Each number is 128 + 32 x the weight over its row's rms, rounded and kept within 0 to 255. Layers, rows and columns count from 0. Numbers have three digits each. The size before them is the row's rms in percent of the matrix's.

# v: layer 5 attention value, 128x160, rms 0.0781, rows 0-42, columns 0-159
# o: layer 5 attention output (transposed), 128x160, rms 0.0536, rows 0-41, columns 0-159
v0 102:183157104156080179156072059195123124156156179121130116046108191154130138086148139089119114158109123107129182099167106111146162135067166117116181096099121104121095083140090053125125135149098099088110134127128095111147115143133132069097071123112103117150158150115161149132131147152136124086149174198102131099182146096120149091173136159118128077131065103090126070140177139125188126125140153067121125066116146093169135132129137172137095093103092106114132132141099167070049140108120120
o0 101:156131115102153065135191165082130075109123101176203131150103112125142124168152124117094190085103102170151054124109109119122100106137158129113086136141159163123150122090056175160154151106075134204107124192083164068097118108150134149154148141127160138138134157152111106151102091067116201123170076139122137113133114095122132166150165090166145155099147101148072104055147141092106130120128142100148152114092057115100175134120122092050136171149143182135159172101148141142125121142119186
v1 114:094141110060110000082139150130124069104132096103111138108124137144115106121152112105151117114168178123133115118149104115122148120162139082166157126088082225108149139165121104147099164157103111184086115154158108146139061063111114127094132125122104104115150164119110148101127155131133134111187145070134108151151136181139124251079162129094127113132146126092161173098148107134145173069123082144078168129141106153125146165138127078105136129097095103140111168140131166105193148087084126
o1 116:155178158155139117150133136110132142111163072138111191151109134124192123168121052145116148115132117102147158088112092115172119134083177178132130136129185089140118088126164106091215099054168105074130101119180160106108141134145104150135122112172118088112119085139115129087153120136113130159116133139106134136122175128112090065148136142112150131128129111160140098190103143000085137154107136154112157134134160098180158052081040172159151096148116102146131124120171117128104134150106083
v2 096:140204168142103037141131076086103198146133118197118149088148138116058190071126099106116090094083119180151161097169157135086114123124079185157124087065128086112103096162098089166137117166128159148125138104177134089138138093146126142141104147121130076121088132137108171183147130136105114125103160123131169129099118157096125125110122130118160147161140168177109187136131147137132117128134075105139086177075079050093123115123128103148152122148106120126142116152135119033206122143146164
o2 097:090126144130120117147124144140161096109155099143093141181129111087072147149101105094149130144198171103112115131129131149136154139130158078150095107148146139156163085086150149138033156161131117133094164096135154168165104099125130182116110123099160167097125107148125105089148158116160134144170143135072134126114160143116117136142149166166059174090125138140137070100115105000117129132189160076188119129150103174167148132138228148103115137119124139126119106131124117149134104103067067
v3 108:172144117109171071133126167130081213114144079082133111102107104092141099147173110143166175151136116103133099094102086119165148166042119114203144181119145090086174079113133114078142095103104147109128122137070149146156107152155150138164135133095126127082113191130151129144115148102160140139131118124124062058169167113145072141131074128136109094155142137131102087175111119140119091120135125150170097095040110162172139128161164108137154118113199122051145178181152096118185138125130146
o3 111:148087099176080133130144107144104090125155104146125158146092179165115146124098132164092102110147132111142152153108147160121123119101136182164096119056107160132109158120140120193169141174199132155090128116160113122144128169035124154074093122116090153172127131113162126160124046150153098172134069143111146102150132112130190112132196103122161101150094105125134136089127117093103105125178073143073123140163141075107123127089122113124172086185146123229104124074105104190155161077078111
v4 092:185115132112223164158111143157107126089136164114100152066129084098102165191165114134142171102101132133132154108142159147174078082114120144088140098137154101174131143142057100136138088159143163092129134091134107101157142104147141132091115174112117185124116167215140132101100179149111117150045103081161130143099118083158163061118122093107183128140132194189113147155123139145167109112142194145139039217108131111117159134111130144164128128142105161118126121119128116091140137176166103
o4 091:104129092158087139128127137096116153129120144155099073142115109149086101110120183149070125116147156145168078125137167202108166122160116100177064156135114148117141152139142156140009191092087180139128142154141092188111125150131137174152082117099117116128118148105179118141123118083136109145127091115094099129133139197150131135094148148135088133132115139135143073087135116000125166104143056141174128151190083134123099119145174117129123162093143108118163120162185127146169110123094143
v5 094:119153138140120135141119051105164217160079164146123152157134122073137110174086148139115112154169070118130160155085128111129110144092107107128121114132176137086098172124176088154118158161138098108163147127088127103116138113114130144116120100108142140169183059093121184150176079074101128137135128184127152121072118118144085108119115107131094141183068101059131156124157179117147123163120075072115091079141079072133046120197136131127078122158146149112154132115168084133196089134157169
o5 097:128079131103132134129117122137103094136121149109145145068155158130114156145208137107139131191108133108123111148153095115104112160148136133109083124104128154151129163084119122110036124192152156131147124114099157123165111115141153139098194140180192113101134139102152110136146175165153115107122077159128072143132121065095094140139164158100126182067121101183025124082081073158194077138103180120111091122076117152176184157124177097108137159149163151155100107151091090174111147061136135
v6 093:117109164120146113158121099086134064122149128159124167074137126097118131086147208098131095057154171126191121116124105161045098092109102183061121143160075141108145192131186119123124119136064101165131095087183162148125104134163171108112086164115113133109144096065143150088131147147072114136095109122151117109125141177156141146127161147100099156117166095159120149154181097125090152090125140207165203130131093112125169159128104143144144128097108164106083216123150106153179116108120115
o6 096:160104163133127172154107132168188113097163168199122097174105146142111149160143110147109090158121169134148135099140132123205108110161111053166125138140175044079127141137167107123161091095130142080166071116110129148117153093082123129179140085057101092102121080119143125127160071123171150093098176099139093107119200157106151135169133074193149140082090128127159098178115086181106160155110125118150120100209161135119129089130138152130133149135128113096062112118094140107154137167112073
v7 107:145089102135147136144145157174132108128089090074117084151106169194157121162052126166059153135175087120117136121125049138104106164130118198120054126082138109160083157129099138155134146073179141146173161127150217101120111124123093108110196109052147107115123187085141151107150064120102124144120135161168182091078090134142116146116124158136132143149106147111075170189157130135117127131113138175124151082175141140146116125151122162157118144100107102115178103085071118166154091158149118
o7 115:137134140160177085117180094109128089161109133073114158147140135102164172121118170128179144101122120106123147138137143164138116145158143023157176154137061109128130133184156124103139143199048109099138129173115070130164136126113179119128137096151132129134159102087141149145102135161144144082146093096127152152092088117115132174186169124100103144113165105116137139109139099009149072082083168153112096173040140123091055116152180108181138155117142095127103084124143122130131166131111116
v8 117:092210147182100139097183128178124123167100122139099138108103128132032200177088113094114165089069164138120149123128199115148104159130139134134042118149119155082125141112110153112120105104118164110124124092114134112102128169147161140177107112138140145203068137148175189089124106074127137114088121079117120110135133117209118113102121141155153150179181132153126108179065127123136127195099144100174126126104089095106171095073126099138093127120119143122172144116125098081155114193159125
o8 117:133107121083061158142088119142125119102124128190143106177112112071130161085166119130124087122166137102144171081120155141172166104145139141177147134153096147156153146151106061183060143157110128146094119142117122104159103078143157163088082119107141135052194148168130141180188135173097121167102089124090157128116128144119140160119096091082066113160107179094129122079136116130142156034150101104148128157204092186133127176148133082130150131116080105122119097154113122188102107173168084
v9 087:185183126157118094107142168094106183107102136170188137138147163151174156131087076163133141091065134122160143153152124155107143106069176135070149117108160146131094107114175106068151177110142107195145127141114153129144128123156129095161137074130131074149113158185095123111139145153148158067103093113113156131071123105105134110172153156092178158085132066135134139149131123095073130143104102114165170130094108086170099120131088135159096096128054165190177139209113127087100101174109188
o9 096:091123149140108083121129125159151091162112145108118145126129158137145076097172106129148114128134081135128140134173103010178115153152162123152160114130131150140097076149106140167004117126104139105116156117085149157116109109135149097130102131092132146118132113132128157110109099098101164118168170154137134141132119120139160167145115143123108117132134149113165147112127145255135133146138124110136141126159144114120165077142230106087148154131125141079128115129126159137098129113069113
v10 103:100120136039130054150089046122144152131139118147131156186147075143170150173090091133163161116143110096105122128124182139138107164102054183130129109117160128108100104154158127169137167120096106121097149092091101106117141088169105186126072109123121133122167097125179182073115123117144160119141126107147199144112129164044153108100105079144110043149194150144165142144109143123096135137114156128086077114164133110109111103122119180073149187140157162149097163147169125125123084137178162
o10 101:152092144155112139126103126114128149117153112124121158110147182088070121151185165093082102199170131177164143150093127125110172153099179143154070104105113145143079089120133169093114127108114106126132151097185126165144131157147165110116171109142153153087119089150089087151120153189150099113148077139055161177118101139117053090098142159130144153110057076160113128096083143170180101167151129161102127141130119180161097159130197122133092119093143168052108136181093120080166089138153067
v11 105:133125130186111145119144134118164067170100111143163200158083175122043142204089152117106081132164147102102156066131134115123137101096098144187094126173128101098130103143122165096139133140138097090171138140111151118128140135058113109125190139045144154136185168168083117112123153153155113101112129197149109151141136137144113122123191149142145139178089102113138100146077166134114190142130097151049203143088175120120108106147146084106129074173128158115106143101172128108104148092070111
o11 105:103115111129150074118147113110196102107115122121132136120144103156142143165183097143077157101134115126088105152139118141129113095132161124124136149116165151133107103172176045086047075172099158150113085079136111103144142111077100107112140166159143136143085104139128094142141154093147094089127169090144121082128212117144107144117142114104124129084211128057183184127122114034118195111080140149153133155172106120147103179188181145090141139157141091155139154150116101162149106093181184
v12 101:125158196167166126160148143194130135158087177158100105113133155099055157172165101157121103126173130173127107168113133110120168087186174131194116128114160150120130131143113171156113135130120127204147145080099213093120152110055128117145133128165137078154106085120164118117136103094150113130082153086090127187080128105104127130114082164088174178150137181079103169121133183154138147171100080140124140087067119129133149105119131078114114166102094063059143148113117147103148114096150092
o12 104:117088156137085145117099163123112113090142158124133106138121103113169148136131157072124157124108136080115140097118143178141102120127097158057090093115078114139160068160153075105164161133179104078120150152127070111182095144165121169097106114140173166121198173148085147144164217178109118123171113173086133125084131113112136159139121160161090114095151171118127104146092076004131126058143198088113101133129103115132153168144083153103152144107107136167122080140188120160123150115123151
v13 098:093120152184135067158159077166145153115095157137089151162162156129119093116115150116083080088109148169119126152134099124107188134118114093173066107136098168128133090173134109070110176156108180152169132107113182128106075159135102116183123110184139125118050120083147135132127130104140119171071134107098178173117132167146116133112103211121129199135145124099172166107179190125134142163103073120132185132125137044151090121156124070169128094118112161146109103103107135092175112090085116
o13 098:079127152104109191102134142099126133145129123159134125111204067124120148114130076122158146147136142041108142034134091099193115144158125138107176109117108107153176117129129134122160099155164138080092118120082085132163117069170138169096151093091137155115186143147056110097186150128122115122141129198126148164043088112117116157163164148197134078084165119121150139125104104155117153097158219121158115109142116073185161141155101116123131156130093074154111109097105148138114151115168119
v14 100:066160138073125112113111132066154122128125136144162107144158163142146059172116108065140146106086111086099145189126151126110061166148119136167164157111111149107126128147119145130109146111124164115100116190129160118112212062104163167132191153189139126221177147037120106129149107135108100133185149118141119087148126115223135139176077146112127203112121037139165135151154104126128144109160110105114134171148093125120103121104135157120126178126127113118108110112153125193136100124145113
o14 099:177126154154124163105140169118146147162097087091100167141081159150163148152129137141147133119138156129075157147117142168166151159136120145075135091170159156169129120086105121164160105136101123150141121010100162091113136140132165046114130137154114106078142162114146109127115149137136150083073165131146124156179089101119087074049123179087134104108134127177096127146153104163158059098052092123053100142102176124137172140157084132175122115104063113119161100148105204144127162121130154
v15 097:154113082150160110047176128161115125062094142048170133083135080182175154174127126185146207142114164126141125142109097135051159110142166096082149109171113152184111151101179107112123081158108153135039139145097123104153106154120157101068101067106139136133131120165103124130126120105151164127169078130149126107087115154143127103132122092136119076103143137130109161137112096142102086118158209107189161159124153144132124139084126183188111154122107141131149131156108176072082148154148152
o15 097:125148096121083129112119103127108116127117114112123115120116150129172075088131151161087052105081065149151118130172106246151126159117128115212100147119110107138093119088082130136102136096126169112149157142096106140134141132143116110170148058153102130124119134114175161125091094145095167142126123146116159129154127140144152190165154129108124163198072140136100135144165211000158149162156090117156171119162113114082105069125140081144138115089138110121139152123148126164112133144137144
v16 113:163145148140111127176175141138130160153122136164092050140159132052134188103179105162154122097133121136131076111132156136164128101139144077164178134174120120170112144125137146165140162145106103104103129000122080118141209146131120083099134138142096104121157086126085130159126184145119109076111135075098128138113110136158101132096175150133093117186059123103142179085110103140149136088111039167086104086156156137152100138180118083105131111128092122157161117168112129158187124145154157
o16 110:083105137054152139106100113157143108088147217137108128137148097153111150173110129073160090107127144116097085114152156114146082112104140179066108138118161138131159070150068194078093148083159104119185108203167185124096127172115054202139183155134158100144144138131176130122112145116118150133098109157123106107141110180159140065145106153103155148106179188128120081144110147085083129146155162129096117149073082099159156179100160176094140127140136108129144088123168114122111112078135111
v17 095:087115132162146126030092125104117149118092118135139141125151104175158120100057102147102179177161108112165153121176150162047134137127206112079108116136108157148101172110159154126130158119152162192112183129111092127122146158174162154187072103116147100163110117097165121057139115150147144127183062130082180150095130117071169069158095113138079135065097096168133144083094135142103132183103111111123135092147137137117107107088109159111170114153095156176147143140110098192128143156107137
o17 095:128140109044142140166112156144129150168154124104113129116155148110096107107142147124135073159085149143122138147098102179119171141156097157169185120107129089125121102103104149132044105164129123107140131108144119151108104119149166106138143118096111131111127143178075179157120110136114153135131152137110167176158127087141146143158094122126144141188105132084120212140135101001169117161066111104128146121110158168093153059141238178138129185055147126079124139128119117073064114165130127
v18 088:066180174068104149092073138144115151142109144187088146061076144121107128055145206101154145099145130168140143068167090133155142061124168104136102171122119111118116150120153102156133166151113091160177110049163141135102098122116101102094131108112120079189134117088180154118120125126108133092092129143193145080094130176157109185133119148138103125149075152140125147122124089137142076118112127156202164021068136142118126139147129102139118168099114128087127123111136113091132163095131165
o18 092:166123174147167147132193101137116076127176179154086123174152058085152159149112091050156118161128122139134119114137104185113121094125116121138086146100143075101160152152127103150189107144155100125129057149190177126091120182129108142095122120121166139094158102155109110181141139123119153117147095155104099069089189105131185162184133097177102139070096145103096107146114103013108122086106163119163105138159122179124144115107134140079185131123141154129079062144119108135143154137116099
v19 104:129120110120146167090103134147059102120127123111097068163137140124051081170136172141172114162163164120127115162125162104159100106195190115132129103111105147208114089172062154132118161064134100135085111153139049150100128090159140130132120131136144130107085130183184116148121152057146117124088125103101098145149155070071161129087092097125144144076145124126149061106154084152134172158076114142129095169116176177169114120059141098095145107116100125126154093154101126137122097191142082
o19 106:126141117115154104133111153125098130135145126121182117115094079129106110094106168141081125104128142113168132142114183239119122129120089221084159146121106152155133124163120132151165153065164133094096122136158105130109139140196121153102097171130116137180130130154135124097123164118086121178102095104107143175156105136110127093109137136153098092179156116103142133121141099000156131114101071121109153184114116122118160116108100095172113152058101151124169124128157118115122123129138111
v20 098:109151131089142217139070190066114101180149125121119142112183122069154035125169178110102139099120103119133138134160072116167115085114139157129185124145114081174082131157097083124132189132109140126199149074170206159118093118187120097147160119110132099098123077125105109149119136146148099136056138190170159076142101098129091101151107116127141125144101157161095150124186117130131112064156111144153118137140119120182159159165118104147137142133118191092145090111098160126089115132123168
o20 100:137144115158165139094210074128128082123122175101149100156169102189121137176101144088180153079124127151077060161122113147116130040169088101114142131162119180118158189140138151144194170164094135109091104117156090163072136161148093136116119107123144140180121125115124100101080103115161158096137118146105068146100217128152181143144188142172105092067130138128128113124154095097132142140111088151127118131106134126114137097132181108083105214130133137134107087132064147115158139103089078
v21 102:095141142192101074122083145121124159146110193154145161082194142137145137035124086084142179121074082154109122115163153117117119078091122106111090105101121168206123130118116145068125122134116151145080116115126157092092190126157172152129145106212123101138124119076157129112124121120115107128137134129137207118109121106062121092175126114122100167094193165144134183126125143151090069106150206090110125148131157089145110085128093173096122140134137183175092108139125116110053130138155141
o21 100:143100143101143155158158123123131141109129127093123106138126097102135130148126133088106119115135171134111133136121117220119146134156105124156099071112154123108135117053106145193012139115100112105130166114102112160131114121157123097112148099120119169114151156150090111158110147114124184115155133190128124128172072140134135136112128187165121110136065118114148122125150153000165125137136128137151151087113148150126148141137255097112093142095134126103143140145121167106123132151156142
v22 096:160054107108169124068151170188084076092142121098141183116093151149128123174110179148151162133137205154130087148099146132097178145134122129086134113105146165127162128077148119141117040119113082133120125187097115158156131084134174145164163087129131144100094125192116121139092114101178164153167102121157077093148113153114139133142137118120189127063144131153105141166123112121106072141117163164162184156112145157101177133116111138160114097164133176190116097121149166093028179154109117
o22 098:110138097140118111125117112146105148120124090148125108102146123138171112083112129187099118097113061159143190174153101082145118193133104096201148139154135107128073154166135082094155135090120156103123096151112153136152151140133130077138117097118072136144102150119148159069113125141055128163130147092135179082168167124160197129130101090099097112178098120076178144115131151187117153135144074123168128120229164102120059084151082122121113075109152123048120212158120140166141143139102154
v23 103:072143122131095131112203127099112178143102122159134132155105114097120138122117113124102076092074133113153111181143147184133105081084117143106107181174096134120177128120133163082133169122152134167086128122151107123148064132118114161115193102113128099080142074186092177157156104148074185100058100115153163143120097137175096130095201149124148151165115109167108197114096100137116123153094131157113139146155104093149071149148101115088110134119099149177160087205175073115204114183130126
o23 101:110143181130138101115086114178147124126107185131111114138130139098108106098123038099202098137157114139135092118176147087153140146134160093143119127142147111119113131175133127128000122122099129113142113095113154146120106111126090124117081157136175124159106071121208089120157119165122117138100162150125082116142124142080134131147113151100148154112163160081160078142157145114152151170144146163192122121103138139171177117109255096148123162115133103101135126099094156117117142070135065
v24 098:073151120075176141108111092147159075105171155116119165199124040070115118183116134123200153121125089070120112159103180131117155161138142118106144174139147153137114119109195128207116117106112168131127109105135119150103171126099099147102111076192145163208130117093188140114073110079151135139151111098082137107154127184151196149128096129129132106103166102192167104180136071089116084133147137078089108102128167151110144126168152142107163138101147148143096126077079137145115134114101139
o24 105:123109138146100178124128159108119150160122105126145118101154130123148129143143176119101130144100136143093156102133128092102147102101112138127149141139102121161108120134091143086227108094119130123155110133139140124123156140133143121098133158103119128073146146145132103122144116169101108131109142171151172126117106122126090122112091112118122112159099139149109172130109118255105113115126101125087107158140122144172111118120035152145131105100115144091082101167100131141127134174139132
v25 094:183176164101164099109127051127108169110098122152100148142145116121120213136151111180134181097151106195174116153096141141092111129074080116132128131067142169158127163142129169191129077120135120170077116124127124113123128094122193129035131082167134101028103126103123103131131199093074166129131133082123114166104107148152142153094196143091134138122109138124114179115146192116139102107139089141159146121094117114142091111137115102055128115081143134095159136139142151081183126135148161
o25 094:134096117119114153119095164159163105118173095148148134110108120138146138156129099111105130170151154126106113096193144068173132193139153093159055167156098088138138091106137093070035162098160103051113138135127113190151153125120097114124126118095076149151159112108157177162136152143140118166148119135152135091143169133101122108152109161139094128157117131122119148178069125255096079151170144094140116163175122136151173092118178149152122108139118137152092140095167064129096075098085081
v26 096:162106131110090112124130140165134154048166108111149113141103059130141148100131207113122074138156154139112139091124062116117138087113055155120135123113095051131106079110113058140125122133104158097138125139166170129146016094144119128125139180076117135084152116135116110158145098128152143137098170172166147104146122203125078122112127102173121076127125178100057104155109094140139121113168173175176167131112120168098154128124101128160208130140127158109093155105159122121176132163142202
o26 099:129156090188125139140127044122149087133170124144116132147128108134093135094073077134092119124142126123153116127113144232096108123128169097175131148127157100133122166147198191108207075181121114154096118124128136133143141176077138161142143108126096132139074084128155139105104143137156086104146107073121099099104150167128158182177166119146121168104110132148153073125144114000116122132164118158193152091136121123090081135095086105137124112146176126130109173118074089146153122107106097
v27 105:184073123122184086118172149113128145087088023185127074163140165160119166148115078183118158144169139076107125109080093138086160163092130173096129132162111180115108124139095119111126068073142147164071146116115155130162137086132144137129149135161176128087132136136100132126197134149183134101126095098153073125058134149147090073099095160175070113099105103080103121140121160125146153200095161164167139072170108122153167131124150124107094132121132121139159146167122134116184093144139098
o27 109:097174115122090106089074105122145111144157143114126168180093198156086110128174120131134072104157155148153160145144118071152122203099119095135111100097084147138098103156121118126135136167157096084135148178072100139127077105095173118159121121153110095169115082108148198191104142185115109133113101120167170131130101112111115144150141150132152152182190147138136145107156106173151104094129098114066113169162130069058158125140150089093148089111133053116115174135164186081078181070107109
v28 099:126126130103114152097104178071102132105128145156118091128099102094163118106086128136089118132156124076184138119178174134196065087141175051115144145169094116112162120132094113119146209105175147131085140118126119128108106146186091188199126124135122160170073071160143132144142142207139088098094090113112134097102146097130153035108149112135156090098103095155118098092114118138113210148079107148172077155128164149147094143087099104119127134149140121136166117153096116186155077113170133
o28 100:101180096134125118125102097195106162213115188160102151144138147068076099113159144163144088156100127145133095158097151152110164097144089205111148092166128115111125162151127168144050136132140143151127150121190142147047123143184127119070107180108122116133136103165121161120124105068117091127082143131104089157145080157139100163127093118121171092162170171113135113144169138014134158100055110142111114117128163160121168138066160149121109162101145137124181122122128132073111105106106103
v29 103:183160145202128133165114133160097118150116170131126148083155134169099169102128199133140140107176145178127097166126097130104126094127096145078090129175110134196180160137131163101124122166118128156141112154152118123135143153089158150141076159096118150063106147122184097143131142072099107129052101114149114137149148153096099093092138109138134185118199218109094219159147127124116114076121144147143152182050080155112127140083111139141121138147130115066122116078152122125139151191060111
o29 098:104069122130147164168116145120143115078161113153105058145070097102113127124103139135076114103101124092140174119102147156127107121209087109185135151134124115077126140139181071161016114136148126066137113120132127188158161133112132129150129073103103130179141108129124152092138150152137134133135183112138074139147162144136147173160154117148124136095064098122134089148143086130111177099160146128182121077191118145078069113135235106151124158107132158202111122126160075164151098147141106
v30 099:118182159109137152131104126061115156140108111171145066145215121106177092084093102144128155078088097104123144184115132131075129139130160160138137133144162072116059134153137064138124164053123147121170108131114171097144153143158116101090143104128113089179120125092137162187174108162075127139116145128143158083076090133129163142111056105113126117136161076127185180156188103119090150156098111119176078167140095096155079144125109138142125164141119117163139163129118074118192083148172179
o30 100:136116167159128105093183132154128086165125184079123164145107167140074097107150152113184119175143136084129161119173171127178104127124113107111164106132085190177119100070069208162126148175100165142112190076074163142135111119108180128142140134137188127097149124100140099101091106132141162079100143131110113148098100124110096134119182154149099143085084149163105116125126119200178091131125118092095107127111144132173124120116186128139132109112128116087129018132111174127146176108078054
v31 102:078158129106167104140064115153139105144151119195114165167151086102146092119095136131141170113164151084181082080121100138154168135138110123154184134198130113121136138137178061160133161112104126167152139050126083137156122177102126084151095100131130038211123072127135126157117146107194151077122132116120126115109084195069161115125111163102163186124132156146145147150231115131059104128108101111108148135069132106105118127195118126155173150123111102142134141128129124117162161116123124
o31 100:080071151153094148088167168113126114147176127152115137167162148090121132149128163090124094169069092114073143120160123146110115107138060172136154129123110149167155077138130152041150085138179144103154101122153166160111130155166152162113153130117163160084136137125073078073178077187060143089166150157099140176128168096104132116174125113196121132071129154120157141138082117094083120128127126112138096143188137139166122131118192192060168102090140121110078129151079138097176123136120100
v32 098:159105138087138137104107134137122072088127140101142133103127102178191184127078059196102119102130145118157061163113146116079114111212168138138191145106126114092104149155171124216130100127147116164145143153121183104142158125130121124049119095149126116157082058131108110124160102176121086135137128109163153112085114148111150120114063128120102093118099140133143172096091114131137126116172084140226135140147128150097193169152132111194112161170105126129169152095085194093127131122138088
o32 100:073169137178108118133114098113130166146136121121095124183165145123155080122146182125202102179113102145109203145176129117166123137100095060102089105199072106151095118108066146072194160107141134134107109132104114146131119158155102153184140101104120096115136117100108174099079143135163130097150125138092154114086166157155140197116107102119134164140156173147064135174099142033130131121124155110134128096145109150114072125138077192138136109081125127124115073136201147114107119156052131
v33 111:179082147167109138162179148125159125166097109180180125116118155093113166142106112134133092115177139042110158110158120110083149143124095166039118114148113106090151149074099113107133105189124140157121139119126071116118188076081135097187144157107118108166179129159170146099123165157123165120199110126107085127096136111135136107128162109129118135151115073132105124215142129131106112132118143134113150152138047157088138144173122117102126123195116125120105163077111090198111179137156226
o33 110:122159095101118121148100160151164171092079165129110109117056203175148102149193143149045133072107133157119121144093128152139095153158141113126152140136174184104092093135168137161081117207072090117230114170131206075164124146067154142124144091141142090096105115121142142135124098117101137095129178105154110105154119122155128129158070118095108201110147121147154096072118073073140132139131116113112135105167154147116108154124138177080118118156159102100124131140079089105150162134120173
v34 105:138154143121129101118077101101090113121158138129080064036201106172099079092129085139145123122113174127155074137142194117088150114189149103138195097118093144234072102141153120148127092138103119121039136128120090135132157140149152080129078124127113098117108108105154162153120150099099088158179164133117134141135119150144152129146071124109094142152135107183136140097206070135129146133141103089105121142154171097133126124079109107149125144136043141154116150156150173068167133135090150
o34 105:119155114102141121142145171151101117053165077149155116153108076131087140110126138143153076077147149143134128095096155198166128129085087165109143108155169107160138067064056169146143185065133192136132130132132157109112135106150122192148174087158122110142104152147139130073093099129141191146101115138052169138121137134116147078156164168178121143116096148144133130125138136000135090173119099054142138122095103129154149085153139141146139127082096158119159112121159162146108143165100109
v35 094:072084153103148188138101133204138106121142155079082185150100134177103120107102132086097093171133102143169130140186101145117082147168142141075111113017071136158149132154149162206128119113156134144170158070169084125088120127162137125166123127123108118139085196076153135115116097101095148131132162133155200117159105111117144145131138135138154134084139159161103134132144123107154100113161076099157159129148130104112119183096119121150153150105074195125116080087077133177074100185094135
o35 099:144148122104177145150157113130095147148118087150129112125183073084166161121080164135155170109134118145100147099064113093137136138171109058130148161163139084143142160150115113100160156130079078152136087154155142129130152152217127144122057118075122095132127119153120121107098128128152158135144119095136155161138123125114126146151100111102093149097135114110119144105111096255105077116103153129141144134071119152124125075143120169174129215104115125110098113141130124123129112194113089
v36 111:090120130150146139163130099088081138120136085174106077095180095122104148077155083160099144132111178130200119132122166120137158125157185138190144047175132192167167091137182151109120081095111138154091147141106157121135059161137158088159116094107138116067112182154114160182099150088149109110107145096075082172126100110131103113127153131154139105124156170135134122074188166109130164138071121086072135093136150085169143136094134071040120118143103108137106112166167143094135131093107103
o36 110:112135121105105062131126132144106075075132159163156118122117106109106131120090098111128143102150111143114097079124128004165154132108094164092137106116112119133125093065133105091112204128175156120111169147136086131117108073133107167121114129161143130193116125151109134146143135194102152189120134122091123140134128123119104098169128153164157100143116174120187155150139143255141154167140085076143121139108091108160172105129160108142145120157109098167139166114163184148117101142133086
v37 100:170167137170112157176134183086119070117130156080150139057168153098178144046128148133147157084119115111112098180132143112154137095155160181086114130131155122185118191112135076093150154136097111146115129119134192118140176122121100098048089152093093077146121094110167114139103127179075115123155128132123091118131110114098148141130145129117077099055155072133105190169220140129117101070140131102117106152160123192141189125172134151143092138158096147146108155122114127170102150121176096
o37 103:112100161142178121188154154114145130094115166113127109141071164168180105188150187121132124108082117164107156130144145170147103086166092093131164084150103114119117096112125187179155111117096166088166162186065102141128127127075139132202166106107140119141207151114122143123099103065108187091124150151130074131128092141155154144123103103158185126127069121129158082128129151048129170141115110107136116065096153128149081121059140160093118092139145120057116062147138173136144096145103158
v38 103:095185129135047111190120159104145164102170093144140113114160152129176091019189190095128144121163140202097129066068142122153160168133145177166092089099109089133138129118143080140114109107063103167194096138163141150141132135140147121122085171119092089110125104126179103170102098155131108138095145147144110111142159143114141173134114120153088109089165175091076145118122105114162095107119152126111102074115103122132175097130132143115146163137161053130062098144145106195134136094157103
o38 103:150113173119151123184144133125116118102158141142092144142112116146113155146057115075162143144158162101160149147127133076089114118100134130127140089059109101071159168127168183127255071151184108133126147113115141145158120124104142112164134133106159153148156166124071144152165160127087158132154148077136100113113123119151121093152138107159164109125044131169153086165130119224115149112161156136138108091105124146093087188087026124107135074146133147092077112115107145091125096129124102
v39 095:093128132130096059073116175174174189110108188115172176176114104119132147116083092100184151124151090106104143155173157154119134046104072070060115155118136123119150134126143166126144143166150096138117150081137087133106145139100063126128138148140111182095170109081137164065189103090105131107167092149154176124107113183186094130128123091149122151177140164082092148108112110113095126127153136112082182110118107100101088102153114153149135150114083166132100153142152089138203126122100192
o39 099:146085142166135166146139103126115139112146094118093123116163112081138136102189091128125062129133155108143140110098122096094116128114174130182103134114190087103088106174133106135006072135099132124171103110125170120140145157123152136094173112158151095101076094150133091161091140182162123109128141190150112117127128132125131154121115181105131170080098117148117096147122132255127085139109160156143141085124161118124150112093211140130151186139139135149129091144117061146089178125139123
v40 107:137167133093080135100112151114109200144125095117173081139147116143204080156122142175135049141142138146125095147132095103154189130144174064147170146160126127143147113135125173095150185098115141160122143138110168143099122094118102117178202111118121113082102117115154111178157113115165105122065117165122133098128161132044108090164132131104155152113111113090120128133162107127072117126074099113166152077056081178139118129147129125140114140109185132089130074117132156157052094148100231
o40 105:145140138204142110092158089150090088168111147095132125081147123131153122132115129104142126119106035132071138160063115149124076151160097211098148099108091182121122080145130138210170136173163092106114142078153143084149146192152098102080128148146090178193157121113102183078082134162103137094134137181110100141093094119127215136166145170135126093124121131125125154122133105143144126123157174155093109103148139126074125127105093059135111141117144185189154118138077121128132154093100090
v41 106:089095125128123089060114131174170140175129106148169137104086141136131105125085089116195186136163122083094168053163150130149121115140147113123127123113145105105055174109146118147124199103146128110155155036127107128119162092117096141138099120088131134214170178100112191031146113098166061065140112132158159129121127080131103118153103149155073123136117125144150079106114146138143091173145154090096158114124160134118156094153136107157148062119069166157132165145111096097129162140133091
o41 107:139116140122132117185152085052117099115161136110109155157169077107139156151177155129104082150092162143135133156112100154082153114142140148163130151076174138179139085139114120155069082144107137169114082176160140111098098132143165171132177157129120113084114121156078103187133108121115139125140083129121171156144160113151164122094120117133107130135138125106110143122115105000168097138081100133100149157123143115109120134141218144078168160077129098084131080197121145146104152169136152
v42 096:191118114124125125112103153147097078110170141086081130133171121136114060090117159150075123117167138128064119120128129132119183161166112119077076073159119131198124058121097114139135123142111109093124151127109115151131127131145124093205094123123129165120088115150179070134077146140166070208150136157093123162148142187082147121127086130119116181069189091153167109132193133122137120148123168110126120150186180156124126085084128138157149132155111092139090131106090147142114184066072062